config.toml
num_hidden_layers = 16
hidden_size = 576
num_attention_heads = 7
num_key_value_heads = 1
head_dim = 64
intermediate_size = 1152
vocab_size = 32000
hidden_act = "swiglu"
norm = "rmsnorm"
norm_place = "pre"
norm_eps = 1e-05
positions = "rope"
rope_theta = 1810.0
rope_fraction = 1.0
qk_norm = true
attn_scale = 0.125
bias = "none"
tie_word_embeddings = false
parallel_block = false
init = "normal"
init_std_qkv = 0.0179
init_std_o = 0.0202
init_std_up = 0.0179
init_std_down = 0.0
init_mimetic = 0.5
optimizer = "adamw"
learning_rate = 0.00136
beta1 = 0.9
beta2 = 0.99
weight_decay = 0.18
lr_head = 0.00924
max_grad_norm = 1.0
warmup_steps = 566
schedule = "wsd"
decay_fraction = 0.785
decay_shape = "linear"
final_lr_fraction = 0.0
batch_tokens = 262144
max_seq_len = 1024
doc_mask = true
train_tokens = 1185000000
max_steps = 4521
dataset = "wikipedia_en"
Each number is 128 + 24 x the weight over its row's rms, rounded and kept within 0 to 255. Layers, rows and columns count from 0. Numbers have three digits each. The size before them is the row's rms in percent of the matrix's.

# down: layer 7 MLP down (transposed), 1152x576, rms 0.0424, rows 808-867, columns 504-575
# gate: layer 7 MLP gate, 1152x576, rms 0.045, rows 809-868, columns 504-575
# up: layer 7 MLP up, 1152x576, rms 0.0446, rows 809-868, columns 504-575
down808 103:105105120196151116118173090099114132119126110137125140095122124097127133102130161098128178106137147138136165122154124142160142093140174132138146138090126143150148098099116119137101129137117148120121102146206119164123
gate809 093:085142110097141133104170159151149086161127152131173157083083152134162120102138088172143114150135092133108155161169147123089129093099109185105128132139166130123128118157127132170114152126150172134144098135122141138140
up809 093:071052083117121111140120121153174157093122113086114099110108154139143131106099158163167123111133118138139108133124141103115155130118076087143150158130132111146088118119131120131119092137135108141164158135166130154139
down809 096:136135127097148124082130136108114129109127139139140117146125079152121138148121092141119130139100104104167115139145141107130158134106132102106160148122161135182142100132115126156127099172156174124121117089119126117146
gate810 103:132129111123133141114132151144175110150201099105113119164119146121127136117155171119139134147115146114107135155131149122091110123115111109149185132141109165158126140144085135158158140094156157091149077119165154110110
up810 102:126148135147170139135118146129119123102129123144107122097087126145113128147131123144181172119139150140188169122117137184120094149106087103145143107137145164109143101157139135126076130159113141100086120106113157139101
down810 101:161137167145106146135136152127107149098113114131126143133092114073114126147127110136167097133109116139125108131157114170108112116126081075159152145070111134094173113153114138147086116145134133109177104109106100150065
gate811 110:136135143142121092110089132121075064108148134131145141173143157150124148114139141136112148144157123141126122125134127111132097108068138128099124119114123148139096124137144156137105186109124158139148102155119100101142
up811 107:114129121160130150074111122103124127110135141099142148123123145149110135135125150156127117128107118147156139170129121147122111110109158101140135162145135119131127108132082145158128118105101121143116083089096155142107
down811 106:146086108148118174139110081143156165119091120123136141136136140106167132146094105146113108138081085119147084137129129126161131131184072097107169118141133082125197153127086133104147128132094150145127153113107130109125
gate812 094:104127151120135127139120116105112135099146108140147115141148133152112172162171081165158117112163098147144141160141088088182091129107144120122111138118154091170151150142130139137081176113089135138121145111151145153133
up812 092:092070156095139119134113119151126145119122163107131121137148140110121159114111115129155129117135102184118137124126126124117130149087127153181161147171115141089090126133147165139154101126143133130137131094150128107136
down812 094:106159102139143108136085208160163097108142115076077128142138088153073133113161115082131126138138133133114128139147097127146134123151126145110113117129131161086133126074188140134116128134145094132107133152106130097123
gate813 101:116110158144110134096141134093106127123111089064117140150140103165133143122205101104150138150139117133096128132115116152116086166158088115111156163071099118147162153108175152098136131128130127095082144130124111115148
up813 102:150147113161130136176128111159133180096137141126148097140145113103158099113155111116131159099129119109174123124153154112112117111137140093119150152147136112153145135173159103106128128119075126141105142172129079151140
down813 102:144098128146120139136141130123113146118167115115107148102148141067143141092159117112125133120127127106112142116139112145144149103096143089124083118161156122129132154151181100119157127112091147113124088141129153111122
gate814 100:102161151147092147141139092141138160147075109145138138105129138087144133108112130104150189143149123153134103112139053106112097154123113163113111134180102132114096147115084139153128097135116127163165145129089106109112
up814 104:125129131126108152103142120159138107138116111137127187102119130097137099160109161126115115153148142157116190076120123146154102150118104123047110111155106116121134166164110156107113123107150103113104094142126138128170
down814 104:137141169143115105101132120116106094075168090113110132149146155144103121157144098133120109110098130118158104108128131126108142143108097175123143157100096100142136144127188123138140070119151144110088141081136147138152
gate815 099:140163126096118095139121134120121139157125137155129110125119147110142127136101138120113123161139175124113144152139120107113125115117139112163105110096102121101154156107106135089135130122151125129145131146104109118169
up815 096:140156115150111145135115138091135125130125138138114145165100131141109188142116120111133135121161116140101152118085138107142126121115086110158105165124096150140147166146092116064150135114154110141131072131134116132120
down815 094:128152141111090119113090122118133128163155074159110128149106129136135121168123123176088196114116133115124157155097130125131132085105140076134143113131137209084126151110116124097117127107164127111142113145111158135096
gate816 099:136171122128113110132095129122122136124164133146098084154097111170122087157107101135151116111104165112092118119137149116150108157141185177117107147161137111110127160115125090105104090154119100116097139101153155083104
up816 098:160145115107132120151125153057109151092134080186116113177133184095139095107083145085120143140169106099166124129143130164137144080115126162118108109151128137121140114115132089122133129077150130100128141139144123112112
down816 097:110152137151097088148110108162127079118117129167116113131138131144148114128128092128123129111103124087104122117134130102103102131147171199105149074127110108157123117123108082158110130148125100156107124079115159087167
gate817 102:148168145089162104135161109108155152106151113105180112111076085136155106123117161095114133130146140147141153152130125095110160149129172102169088142113137145108164125141108181148093115101163116143173128094170121164090
up817 097:141098164127171132089173087139125154108174158147118116157135110108152146133112140106137114107126128143123163160119161174154154106132137142136075140154131091135118111137144134147152118145114098104105120093164161128158
down817 096:120118112156066147126136140157151138103100141126133170112130140133113093103161109179103107145138105117099114099167133095162111149189113132131115126135141126141089157094187089103170144150176129128101150091100146117150
gate818 097:119151110125140113191136156085144142130128160134135141119150143167147127066137112134148147103145094128135123171145116114105135144127102163094150130162099137112068134104138129144164076114105105141126134130127143125121
up818 095:090134160110151129104069164138135125115147106169123128127091158180127105162120177113153118128144109100119073120135125157120089125177135142136131102155130144142160110097105121132119118092154156134111152140136084119144
down818 097:093097145152135150128170162156150117128125110094130128149119098130106177138137165125089131122116132125119160201119121112129144139098148132149126117122128143135115119145133202145117136114104093138125127140143167143091
gate819 104:139079119100179110126120138124140118183106119143137122149131115119094139130120102108097138127121140140105135171180115121122101145127134146060115158165120109133083137131125120102062132201098103127107135164165089127144
up819 104:157126151139073109122108115120124125146166102093119117110123105150097116173149111129090104145127137138098174133126125096135063126139106125117115127124144165131134143143098089101152098107084114128110109120141122149082
down819 105:120096144151127158133164100137090109130149110116126126155148107126137102107114159138103100119102096057108120174149162157090130112100142163134139131105112099100136085118121161118138135112110105117096113141112161106120
gate820 100:122117144117154152111142134120118102165139119146147098137094099131120103145093102178143131125182131106147131129096090108125129158097140131139101135155091102121120103149113134131084115099111136129127148118145116102104
up820 096:145113126160132133134166143141156164140129127112081182146132118131135166112117128111177129133128140147175134164126094145104127116092133063093101103136143134127145128109149102110136115124119113112106092121116143100141
down820 097:131140110088133141110089133114065148105158105142155146133159154109130132153151153144134155099140123091134133088156123129159109108143142131156169097116103137143131135079089142141111154087082092138145144175132156099140
gate821 093:158150152120120122120106182129133133109171101141111163159108135139116152108152158139121140173153175169080147151155122085166150143123157115096144136109138137166126110096121113133092089108149154170074111088121104141164
up821 098:130155113161109125172142133127167113101117124085129110133128175105132144156156086119120103103126122114143108131115075160068100105124105142154154073108125105137125132130163170107118149125125115158171097131133149107147
down821 098:123095144151097130148116115093119133107139108135129155179091135164102120108131158141137165145128144161095166154106119147136072169128162083157145149125128120125082124091147090118088123152130150129124112081129116146142
gate822 101:127148133134128159147133108095132093097121121124119090127119123104109110106162149109111172129136122132131101195118109092131167135087148135130113111107116126165157141174098098133113140123120113110093166121079123151128
up822 100:123159128163099139119106140088141140085127100120088110154069120157145153132116109134136099098151130096128143124140104109104169148134119145131090145139114122091146120087125109105137179095148122140118120115090139134138
down822 102:100127157116142116114140060097104201096113131128147125126135145123131125101152113145143114153105151129133111191099127116157143085147169142131128164175130134128137179170077173125136184115128133130128124140084108133127
gate823 111:158147132105119136072152116121122103124147099090112117121125141129143153110145142114154135178147174176134082106150141158113174124096140128099137102151100152122143115123038171164078149120148121109124152145160139142110
up823 103:093138116118120156192154139103111108116181116076086106138114086129149122110140163141139145182117146145138149151143138127130153128111090144132147133141119111094167163105117118135106124132128110167146152150127144078096
down823 102:120095091088149126159085183128125123144125138099084100096104119134112088072128127133134155143117139140172112110120127122112136101115134113152142132131154139132100119132109144119144155169141176114120099107149152173148
gate824 102:141120125098118120126118113137141113123176135118168116117140114099192116131112143117089128187126167185178113131080144118099108094103129133141095100114115122144184118081144154140101170146169118109155121086137118141078
up824 103:111105087146155109102092152123128152160141132111112130111082090115149168149144106114147116157098103091154082134110128120143108130121161133101110120176153140118162170134111161138107153147112139132113170168091102133145
down824 103:135123129119131129131126088069130156146143175120145159093101110132128139153171147134142122129141133132128110129095131127099113094127149105187131127106127091114141117076129118104128115135124116106144115158162140123090
gate825 102:119143136129100147093124156126160132139143096142077132140110110130140103156128158090116132181126132102107122147164120101133132113140102098139141101160115116166184148131121091123133141146121115122142111104141075086130
up825 099:138123144124119131157110116087120158116107144110123116147135113132123167109161109177162152154142160121140113110123084122145106134145141084128149111189149113123136130126125138137163117194136139136151096113106147137140
down825 101:131109122146177123090171165165140131121108143159104135109148161126145114139116111157102138124150143148146135132145125095150151116143128109163135149145161137145126141155110106144153142117096105117166092135116158167109
gate826 099:103095128098139164122101114129117139180147141133105127159124121096104136133127103116096146094152160099093175082171121101125101111095109148166121117167106108140155145125103145146106144150112074158108104152142085123154
up826 103:140157104110152101174105148086138103151110144142081163154119137145141139083102065141156146127119119102189107161116097138117111115139130173155168097087129132147120110126148119136062109095162173128144125188116116143133
down826 101:153098153090126124085139136112149139115142175125090121153110129089124107150146161118191142140173170172098124098140087129109123098152129093134141161179139164089153108124064136107102134171115164144152147093152109152142
gate827 107:117115153140140118088135139129124142140121120116120128106153136145120129121116170092106133156100149132137149115165141075090130185091139114156147123170152126111111093107134104150159140136106120098160113116128141089119
up827 103:149089114155107160152126111129156099101098103112133127119133099124100127147139095105114109133126091101129094135122154116131116117129120119130159141128116127125143121132140172125109125091120092137155117111114157086063
down827 106:088160123075129141080134106128130131134171136137127127144159112165128136148150122112126143149118116142136103101102157137166132101127112124090119103135115110176117073126106154113154136112137115097110145152095119134119
gate828 103:124154156109144099170137121128109172168160101115132113139116147185154105162134100122127207132138151100140055128101135125161123120138075130098150097157136118137107108147073175115145100141138098141137102092129140151121
up828 102:156104135105127095170120125122091115170120122108099139117103146110146111132154132148136121143174123141113125095141097138162126133141109105101150088133120164120131092118102130157160121122139106120111148071102102135113
down828 103:134146098148132117147136149160155130094148142161094153162171124141125107151120114137138107141117136145098142104130134104158154134141114166142117160140133152186157146114119116117122131094113115134131141143107127141145
gate829 103:110149155122109075166114135128111126116103109173136088123116122122143079117131115144149126131154107130144101125113161110116144127106145171113128117145123150139101141123116124167140110079155137154119147116156146130161
up829 102:123155109117148140136161162191116109173152125146138143137100147165147125148099122125085167119118187116152143130131139161146137152170145110143114111105130126129133143094126145095118092153148146126136128144106135075111
down829 102:129125141112132074132128146094104089171157085148110102116132144133113156149141129133088168163135126115062115141117102105113121168128092106093093134127104106132103107119144168128117125117152080116108126145082130096121
gate830 100:121148117142127063151113130133139145159111140149117117133113134148121089164120149113148162144113124144113104173112119138141149162105139134142110129150129113131120129119113115102088158106122114103105150172098100163137
up830 100:114132159119137123084101171136116145119154119134138075133121037115071096160078136144167111127168125092108124116125144120131137099138162114140098138126146153135134090122118135165162132161136092102126103100101119119131
down830 101:109140081116126137106142120146117116089123108157112133129128127120151109129110107100108156121114145129118151147110139153088125126159113135114141134117127156107163124148138143112120085149141127149080110100144128140160
gate831 101:160123116152120117143134111090118101136141074141133100098115118086096117142125140139168148132138150114132178078128105126130098135120092109140148125136154144161132112164116155175099110128134073141172119148126117140134
up831 101:115147128112140121107150139118155157061122135130092141084125153123138096126130139113148118130106114151100100123130189153139135154097124092112112114097125120136158100165166147135130110120141127158143113119104150139129
down831 102:129070117121137056102154086114143123119117159124115096096108157128127123118131144126134148209090142143110097143175127145106120125100135136172097145155100115075093115138134099159112158096107152129157086078119129135118
gate832 104:146116158142128137135144163086117111147135103115130134158136096143099157147138127076096137168114140086122132117132115106173129101144105118138119124147154116152102117120116148138120128124126108129126104128136091110121
up832 100:125127123124106106171127089163153162118121192144130145123105151126143137125133126146166150140159086099137114136114140121140143085150112168125125152144109135129121078141120147155104114133105152134156103135125148127158
down832 097:111112121173118130117148152114150130132119127106084103132136081119090136128114120117125134120105085116101150111135078159142106125088135112123147122139102143157141148171168125138107137125084149142075116146121107107123
gate833 093:093138134127146159093137106140117103136115113087131147135088133162185112132102112124146104092168107117096135122130116085105124140121115187103059111141112136146129148112175124146142112165099103172080100113102106109119
up833 098:127128120132110107077088133117163129207106124145145136106159137119091088186109127122166171118111146107151102120166142147185166097167127150111135136140145134136146128114128123147114128133171130137140153103130104111120
down833 099:134100114144097104147123126089118139137153118095101126139127118121118138102137139124193139072099154138122117128160095134133124106130146127128172123146147137098137140110129097105123105062148132128149120099146135138130
gate834 100:151106128111099111090127094127117132128124092134138134174103140160090100126122167114185149152176116138109126137124144107103121145108103115147166130168123143113142096128159100152147121161128129139132201138132083144098
up834 101:096095096112135163138125130111138066106141109095099130092119141141169100177111149141140145112108097143157125138097090133098139125141132107125125154126112146120144078153102120161118137138139155124128121134163170155129
down834 096:159097146139154079146096131144150143126108157111107120152090138156087134151100126121111107123099127130150142095170107111144125121107149148096149144147108090052132120158127141084118141122138141122106108130096132134144
gate835 095:146155152124110159105124135139139105164092099093141107106129105128097105092132166149107128113139133109092134146142097098143122150125139148075159110167109126154139113077134131132156099123154174126109119131164105122138
up835 092:157169143126144143116129132148123108111131107124093122114103113093126154125113151138095112117115141122159166145059123138093138145119111159169106120135137167094129111115162131098112115184136105114127062116102100135121
down835 094:137154118150113135117115132129167151126138148120148123119120117202138145165139094136110102153141109113144104113136086106137166121129123126157154145211099125075157150119108145158162105132149100160130152106149139161117
gate836 106:144139155132179128077111143108094124157129130143117129128105124107133145132133143112134122124148109127151120121114095116112109167136104183106118139167131169143144129093141142167093073146099134146180099139188180122091
up836 105:137153118137127153154129162125130120125100137142085123125109157107141130123106130096114121142124109112137123098142142137149123202154114183129112102134114120121122140106154108136096097104123095100133145133115127134113
down836 107:117105097119079120142094175159149121124136125141086110101110142168109099141147148080164103123119140121106120129137146147121193152146104116118121162128123138127122105137141112109140088115120102133130138147127122162150
gate837 099:109114155126135120125131098144112129131106129149099139129139150127135087196124139089184182189113128117150115137117137099119153143117135102138159134134093159103144051131124138123128129106130122128171148123150110100138
up837 099:123153132107133144131088118165147106139135163122133123110094134151154076127141114098146117164145144114101160161116121144161122142149144087133134106108157131132098132110109145098146160166153078079118089160130154096126
down837 100:126105138130130109172164127126163106136113126137148153107127120155099105121111139164134131133214117106128127136110130130143130108125114159116169140142120132132129144107151128110120119114120133147101130164119173093120
gate838 100:119135119169166123123118153113131131096111147138150162166149121098126171133124090131087129190155083113152102103137113093124104171117140171112078100195133110123081106123080102110125143148113078136151100124151162154128
up838 102:132159128149088092145116128175119114140145145128100111153164152121121127172178175135102104124127134135104068118087151098118070124133144128152111102114135125107163105152149178114115146093121136089100098117155112088124
down838 100:130118074099125107142102126101107110126132108098140104108138085159119133142159097091115121112146115127096125091098132129141113108146101149161088127122124083132108120099097136060153094108172093127149163133132118146101
gate839 094:140111100162089108142126115108148115140129101140107152132088128118157124114193126152153142154134112102116105144149110105138093127098093121073123143102102129155116121111119129118126141120113101150170156149152129123156
up839 096:142173172160079126095119108143132156142139128134160084118097076132153184105095105086116174122095122121122120147150175125134131159147123119171127107119144091098143112094100127140104141106122124112178110127132152102129
down839 098:113112106131141129126094119110105075135091112131127091166092088131093154085120116096114166113125162142132122120112116098143157173136131100130132151126134157111145154111143152136134146143124131131161116117147112113140
gate840 109:116170119130100126141185135109148167121091100131117094118086133102152153091118085098117152125139111144128100105153105106104116154115145125129179129153106110140104117140097174113120116121127126164139144064127128135131
up840 108:121115123145097117113142143155190120117145163132111146146121120153103172129128115103137105130103155104174111110117148097120135137144142130186144103134107140129109109140153110133148121116115106111100125146089100106116
down840 103:124116100116154108093124119095159143129135136143089128115135170141138145131103129081120100122106196145106144119096115104145137117152152134118143188127076133071111113132110135123172101130125167120120129127097120160137
gate841 099:120120157128127121126118138111151126120156119088124121150122072122140109155149153109126102130125148134106120110141106141120104084126154114130125150168134103163146133091128113151139079083120132151135134133158132173126
up841 103:151077115126091130168072135115113122131172116134118154171167103131158127134187097141096157093119118118100127122138136132132167160144095081105121135101117102152136096122129114141097156126123129104118097160141097168136
down841 104:077134131110103130161134112141140114170166175136131107172159117132118136136137104053108146118135102099117134109144115124114112152129140079128139120139081124172148137094121112085117135142070137136124115146120133140123
gate842 105:138109118116100171074117090089111135134100078145178138134127148107132142127156106107182094110151139125110121144157133115085131146146125109113146123110109146136112172118077116125124098135138139139126100116144130134155
up842 106:128126107104091188140176122113078113106160139147152149135123156136125171103187162137178121120125127135139138167083110110132170122160151100155106117108138121107132172150095125153132110122186122109092137137107095142153
down842 094:073119093118131128111145116136098128132121152175123147160148139125114129123127136149156159122111143146161150163088129103144148137126149097149140123110135143157109120193115193168175145159145127098117107166122120125127
gate843 103:133104125146125132132159126132106097143131170150150109143134105090167128159127136093120128175104122113132092157135106112127154145116147110094060101161137103159139158168131159140135165117133170146159122113171100120145
up843 101:131111108120147163134127097142094110121171133115112161142126154138121159119116111157102107136167134125127141124165109115142129116103138119125132105153122130132142121183113140135113099167107140146128093133155133150087
down843 103:142100123094122092111142085157089126136142128122081146154154147101135124131125137139140129116111182167139147128139120156101162112097148096111157135116093119191131152109162167142085118158103166151117092147131165140146
gate844 103:146107127143090123140122140110088122149102139171118078124117132117138155111151107137180149116140118098134104128113158095136101151121111136114154162114136126169127108123127138096121122175097147147124200158117167126140
up844 103:146148131162145147111131115144125159093128184138153126068126131141140168154104121096132119071094146135147160149120169126103167140106164190147151154074122116078113149109149086110136157114144119142134130089104123115088
down844 104:121121113154143115137099114136147100122120170091106099115145138124133100107092142174135168158101184154156144136141122166118162121129161094141171149078183150167137134150157132123125140111129146101147106176089154142118
gate845 099:161140098114111113098085140084060134136168121147140169095144118097094144091127098138113108117104170107163123139138090120146133143139084148141101126134141114124145104151131122137141107151083123126105146144098107150087
up845 100:184153134138117131121085109120151118123102083115157148131138112130107136127165137118154123128118148159138082102098133146151126118087099120137085141167112160111132119135144085124126084108137192141101187145111104115113
down845 102:195144127131151106096120171132088165126148137126094135140183127091058135114123128141121101128146152127132094078136128135107135102134135097141124099105071169104158113120157131154119099099113125113150129127100121121110
gate846 092:115081182146103147118138160141088132129096117111098168124107131144116178112100136150150113133168155113168149134108119130118090148121134145091094120147155158152105140139159101134137134182106114144133144146148134126110
up846 100:126099090104097160117095104133120136169163144144112100112170127126108140119151126134128151145142170115130114127138125124113084104131113121177133069125143123105162116121107133120080120104118119114141140107097144148102
down846 099:158148106081141123125129154117135158107085124141106120136124141179146121123125127109117106168155101098114131102143124163120159150166128151138156123103119162081136118148098173074178140174163109144115113174145139113129
gate847 096:117097111145118126140119131114140082134121092150141165136164098130082116092150127140166084144107176143149107148178124167128139162164153142150092126141104121109113120125120147133104136094094086125157123170116112109152
up847 097:118086140126130123127161128113145154157131135125098130104127141114143136136102114124136125141148143141127150157120125116171194139090163110149114113155112135120118126156114145123123108106140160131173119148143121175136
down847 097:145155149111135119136135152132100111101132163113119129140064123100122131096132166156137149102133121110087141156120104113109151112141133125114149137138153085160119100143154091123127100141152132100144117124126167118111
gate848 108:118140099144123101133135154170159138203112134105116106145162121157133126168173117119111167142153119091115108106150119152153157140087164142147127097153139138123119116059099114134088132183125136143118146081096127122113
up848 103:186143132141104097141192163142099087135125141137153092079129158143141142121101168078124119157129151142135139166133146131089108095132169125101087114129147136117129130148137151171155145116156127082108134151154120123150
down848 107:127148129115123096121146114089115127120102197120112139155121075107143175117121099140120140143139098168123158144147093142109117183112122136119111096134135100105188119156096130111145145103123144128142140108118133127138
gate849 098:141126138114141104122130124094112124124103106106104082091142079137127099103112108131109154139104180138108097131150078074124119119134141130130111135127129105138123136107110111095135177114093126144111124147151107136145
up849 101:131107105110111121128134166139142165142084158111174131140142140135084133139145097127110112123170102136142116121178132091097134098150144121085123136178086118103081112137103118143124106125142140182149157141114103136162
down849 103:085137165141136119133168129087116138119154143149122137104122113115110114164148121105082117138135174100164125139133110158161137169170132109128134157136102158159159099195153168102099137139086113113147126140132142120124
gate850 099:130149103131148115133106126081086128177142102128095118122137131140117083107122110133124126143171135154156102143160102119156163076111109163143153128142099107126090154149137136148120113160129135133116158107143135129114
up850 097:168138121125118138126129174127101157141102122133150090119150086128119131120115131128127121119118136148121129127126112068133154110130095103104137134104104131095112125073141092147118140151154126092118089130136100129079
down850 095:187169142104138118122115051120148105125120107135145114100106120139124120168125112121125107115137101143137174133151149137124166187158137100146151121105126119117086122155155148138145136124107147113136127147150131152136
gate851 098:067123143155147163095113171102133121134136094115095130150113127158108134122142118101126177103137126121129078133154122148120111133122148145129142109099163143148090105081119161128133138120118111116138113103110073112126
up851 095:118163111091125131134112134049125158125124126109099131117099137093123144095110140086129139112109179117121156125153096117131114114161145091098140117135120167123125088157138155159150113151117153117101143104127142094104
down851 096:105098134124143132187080115105114115105145107146079119137125085122112087132126115154129150113156139143080099145080120117131099158115135131148138096136142125108125122125145124129105129149189077118109082120098072139129
gate852 103:115107146121113100088143110125147134122179077092141116129116118125148152091119124076105105127142125133118082114103088137133150112117124093143150074175136109131130142094044167106115101136121125110118098143105168152151
up852 100:123160147096120147100135105162101153122125142166119149142121113112148086104113153094140155152174158085131092157123121100120127089165121136089104159121113188149149163148155130123125166152126126113140156146123121134102
down852 103:124145118147133092122126091106123062117103132111118113148131130104154126110102085111107123159128168145119090113115110116098163120143106111103159096154170160118112102088096122141107102110115121071125071158127124134146
gate853 099:159143083105157145099123122130143094143103117159125089130134125115115137069110143097110107105181089130099108114118124095130129145129141102089130133121146176144115106106123122176102134127142124132117141125111089110157
up853 096:088102176082097150179157169120103114118142138140133122103159144132142142106123150161151141092155121149185106112145123120147097152136134137096145156157116141130148098134119115118145145114088138119150111136107131133122
down853 098:157149116110142121093140112087152134123116107122120148099089121098142170127124143131132140145113151107116129150128149145098109148091109157158076158136121090143102152105121148114168100119112128173120151152148114105150
gate854 104:162108127145088141121124130085082118141130163147110148105115131112126127151148134149143143150144103054111106085123084150121157160137144172082122101135109100117125160151128159131085122133101097114170055141128117113149
up854 105:179145145158103107106163088132128116121114113104127154129139123137106150147136088102087117121142136116146134107124139111122131159185118130139136121131130108107153119114085160079134105099150110133112130091122125137109
down854 105:099153131162149141106126140111117117122140162108119116134142120178145152133118130109152157135133129087138087057178158177127125171133124152087185124154094142111162086122115120094095119148106134118135135124131122140189
gate855 099:143132138072131146120152123104163123179148126137123113117152098102156095112158138118170134150137152086127117096173128128071137112062118144119145118184157127150127124108134161168103107171082129098077139105165145143133
up855 093:134134153174132124118165145112148109144120095105089209127076109166117150105158097133149156115157126150130153171141123122171127177168172128141105134129117133141122133120114093099084123127121088170145144154123116122160
down855 098:146137139141131092135160134109148116131130117131148156109148141106160149136167153163151136111173113151160134153103106132111068191119147122133122142162138100125104131124121140113114105117097108147150155153110104130113
gate856 097:149141159099107114181120145118146117161170141137187124089121151116169162115120152129111137148139133084142127169145132137144152115142140037135109116105141128141106123132136104107109093126100143110073102094129094139149
up856 098:090124152159131149180133158128112105141109118133125112138144127130101096099137153133173122109140112135117175141120137095094163161141100127122132162138156164146117130131133151128132114135114134112139130159149111102173
down856 099:091148132167153124146117098145128146135051132117154166142177135155115158106128134148117093134132127151149134133135130097128057093135095152116156107171114105106138125106135115121197134126113156120121088132123117103134
gate857 100:080138113099085152107129118099148174147065165124139108146162067100124116126133119153097108111124120142092094131103129108098090151166103161120122145119109148162139130149119111118141124084086106115104143141110146103125
up857 101:119147095110105153111134115113153130133137123121158161096159106156157156120152129129114159144147152167095128083211096100140133147119100141129097116104070131113114097082143111123140125138158119173152129097130128118110
down857 102:107110169102118149093093192096136153144086136113098119140110105123141089103136128142127096114146133134166133140137151172120120131087123174161117105114098131109163090119150100116140118133160118141126126144118108121119
gate858 095:146123122142094183131128152040078133116130103151144113191072134111122089143121117090107143102166141100118126135137139120137146128126087170121127117148143128159135126126116124142134130129138164155128124154171108112128
up858 099:151143148125107096081164173147142148141124137145148109121106089136165141119110147155167144176147139155090087094126116166115115125133116148140138146128109119102101156135079150157125091112123106106122139106088144150124
down858 096:156134134126109138116153123105132161116112137158135130093131131117134117131086154122125130097168091128098093126112082141163132110134110109158099169118114135103133135136124105103103142130107109103092148123107156122117
gate859 100:154129118075112128083132119148174137146126126151144121142201088122135168128160122154116089132113107090144124137136131097115105094132152128122142095158122105159148131116143112107125157128123139114099129133126109139105
up859 102:121134139137110146132165164132102162145114142147146140164112064106113121160130137169104133151142122121154138174137098124189135116137116148154124137115100093107125108140115140134124130156125145140149145158137146139160
down859 100:114087111132140124116154147143141121191119121138179088133136122168120178127117152121145141174155123099143094137138132120138165152112136121124128124144151107179154100151090107112154142113126120140136110149096131168140
gate860 093:155144154115144121139174123094192137088115121146154110102088126104120125143126142119149171139144107144107126136138136138119171199084137143168142123145152092129098130101116125173119097135106081144115134122115172138071
up860 097:143113128139093106130098131158131100071104092146144093100104121145121074142128127152152159080116140097116115112126134102142120168185086103087142099108165138121147118101120210150087097116164152126121138100111110129117
down860 098:141133093143146141139089131172105113145152152131124101173184102136092130104098122149127111108140157128155142099136145128143139102153157146090147154114120119123156149116154162122150142103153128124171134136104139134123
gate861 096:145149102113103091087186104129116096141159119126123147102177117106121131112127163139107153149140127155137118124125153142144133132081168140086126101137152116180130108130111161129129141133112150144104137119135084117141
up861 100:125135149135145069067193131148154114167125107186129124144161116156168141157115135132068123155059172158154116122110137124114128116086111136127158146114111153153126108154168158105125141097119143154146148141154111097154
down861 096:117172113128134131150128160146121183125156184147127124138103119126107119157141119185124122106116154133124114149135120127090085130196111121143133156131111114094105150127161089116130121138150117103133154102144134072103
gate862 107:143129171119154138171121102100130123098115124145090140084140112149120114104094095047174084142154113115128164132182102164122154176065159149138113142130092140135149128077123127084125063147111113153160084147120106159126
up862 105:117102134127163168119108131141113137134147157113135117139175149142152148131117169170112145106095187151115102147114137146150139092096107125126131125111152142153129116100122127123138163176186117102120143178096145109144
down862 103:129117167121134176157108115145114145106151134121093093133152116112106165094137104138168105144151103112111100151129122126092134121129112098134105123121128112099139142110108120166155137092143146159142159116058124133141
gate863 099:117158134128135126125119153107137114114124155129145112132158096135117125096093102114153161134106131105129116109123114150096099122114105154125155112126137137120122170116124140159116083146143158168139131107122137129113
up863 106:130144126122119119107141091120120145089114127139123142127095159125130120105112118105119125113100152114055146120150126119093166132109104118138149138131139131113185134111095173108138133152183149115098144101145122113148
down863 104:128111125123144122134101105098156114150149077130158139142114140097123152147162130120131093135142125123103124111109117074142186109113160099152130114143136161074125123144139188103131152148158138131137100147147112165155
gate864 096:113107119122160093160113136136172146098119167128149099178148151115156084128122141165127124139143133126136133165103114122142151107137114129085159164142126157176117178161126157140128106137177089108118120144145115106134
up864 095:108133130164145152147094114108139140111090151158120120130115159098123125130108107079119131137152109092146107076135127143136098094112103110108122107117123097155093117167143159148147064121092153120122149159131070068138
down864 096:120113137163146119134140159113112149095079135107105137106121132082145178116087151118154129131137123097124151115116101183124114146074085147109126201098114139121097117124123130078075106133133102132112039128094121152102
gate865 103:107109165168139135099158132118146162121124119070159123090124091105126144163112055125143172117143107125135128090169096077186146127134108150138128092188092129132150106100144181154149092121116131172144136158110106150104
up865 100:116131147178131110096146177113163107164170107133121132172127123147133124121158078137120129115157129138137122101127149131134122175160148112097079117168138126108108134120125129115154132112121116111163157095136126126132
down865 101:103115147152127130088111122102144041144139139121151151137127135095142133120147120140110118149120112111135147108108132128110154101165106123146132111134127113133130126151123125195157124135149138146124143143142127144139
gate866 102:126137142113110105140086114131125142139119139126177116126102130128184163149119108110115137181129199104149132147137136096130099102133114123179089096127136122123129124170117147117129144100104099140121164108122140098146
up866 101:130156134102142149136108170103152134105130118158184122115069112160119147126122088174156118127155131109124122155094114108097120112125129083113140099139112060173150155120078132099102107107106108099147122139126081126129
down866 101:141144139087128129151116105126137127117135097116120126119127091145100122138153133125130119170175153141118104128117094138165115096133135135141113100123145139131136135148114126103129145128122150098129095096115114116121
gate867 102:168105169125138107133119142099143131129133098146115139152076120098142128128116163095129167119179120105079090103126123110114146131114095115096153077134142105150135100138113139160091134171123129133127123077135118145141
up867 101:107118133149105111142159184080146092113116107151143132151118151124121125115091143127104137153141097137109105145130057134147158175151137168109119073111121144136055067133136107154139113119171132129172185085129138125128
down867 100:122152154152134103132159126118153119163100097124134107140148152098104137133128143111133132130104108137085116137153151165157150134123115104150053123092119158094140140120125122117136107117147134098079155119143113139094
gate868 098:164099127120119154093150149101119181146171139099138163158142144120130123115155102129101128133118129144103098080147109078135180104119142144153110133157083090154090109102078093144151072159180137165135150129141157139112
up868 096:120113136158109162124105114112079121133121139146145136124142082114168107148140130136105111136119134153109109122103155139123119093127145131144090156165110080088146126144100077114131134142133113122136130110107105147083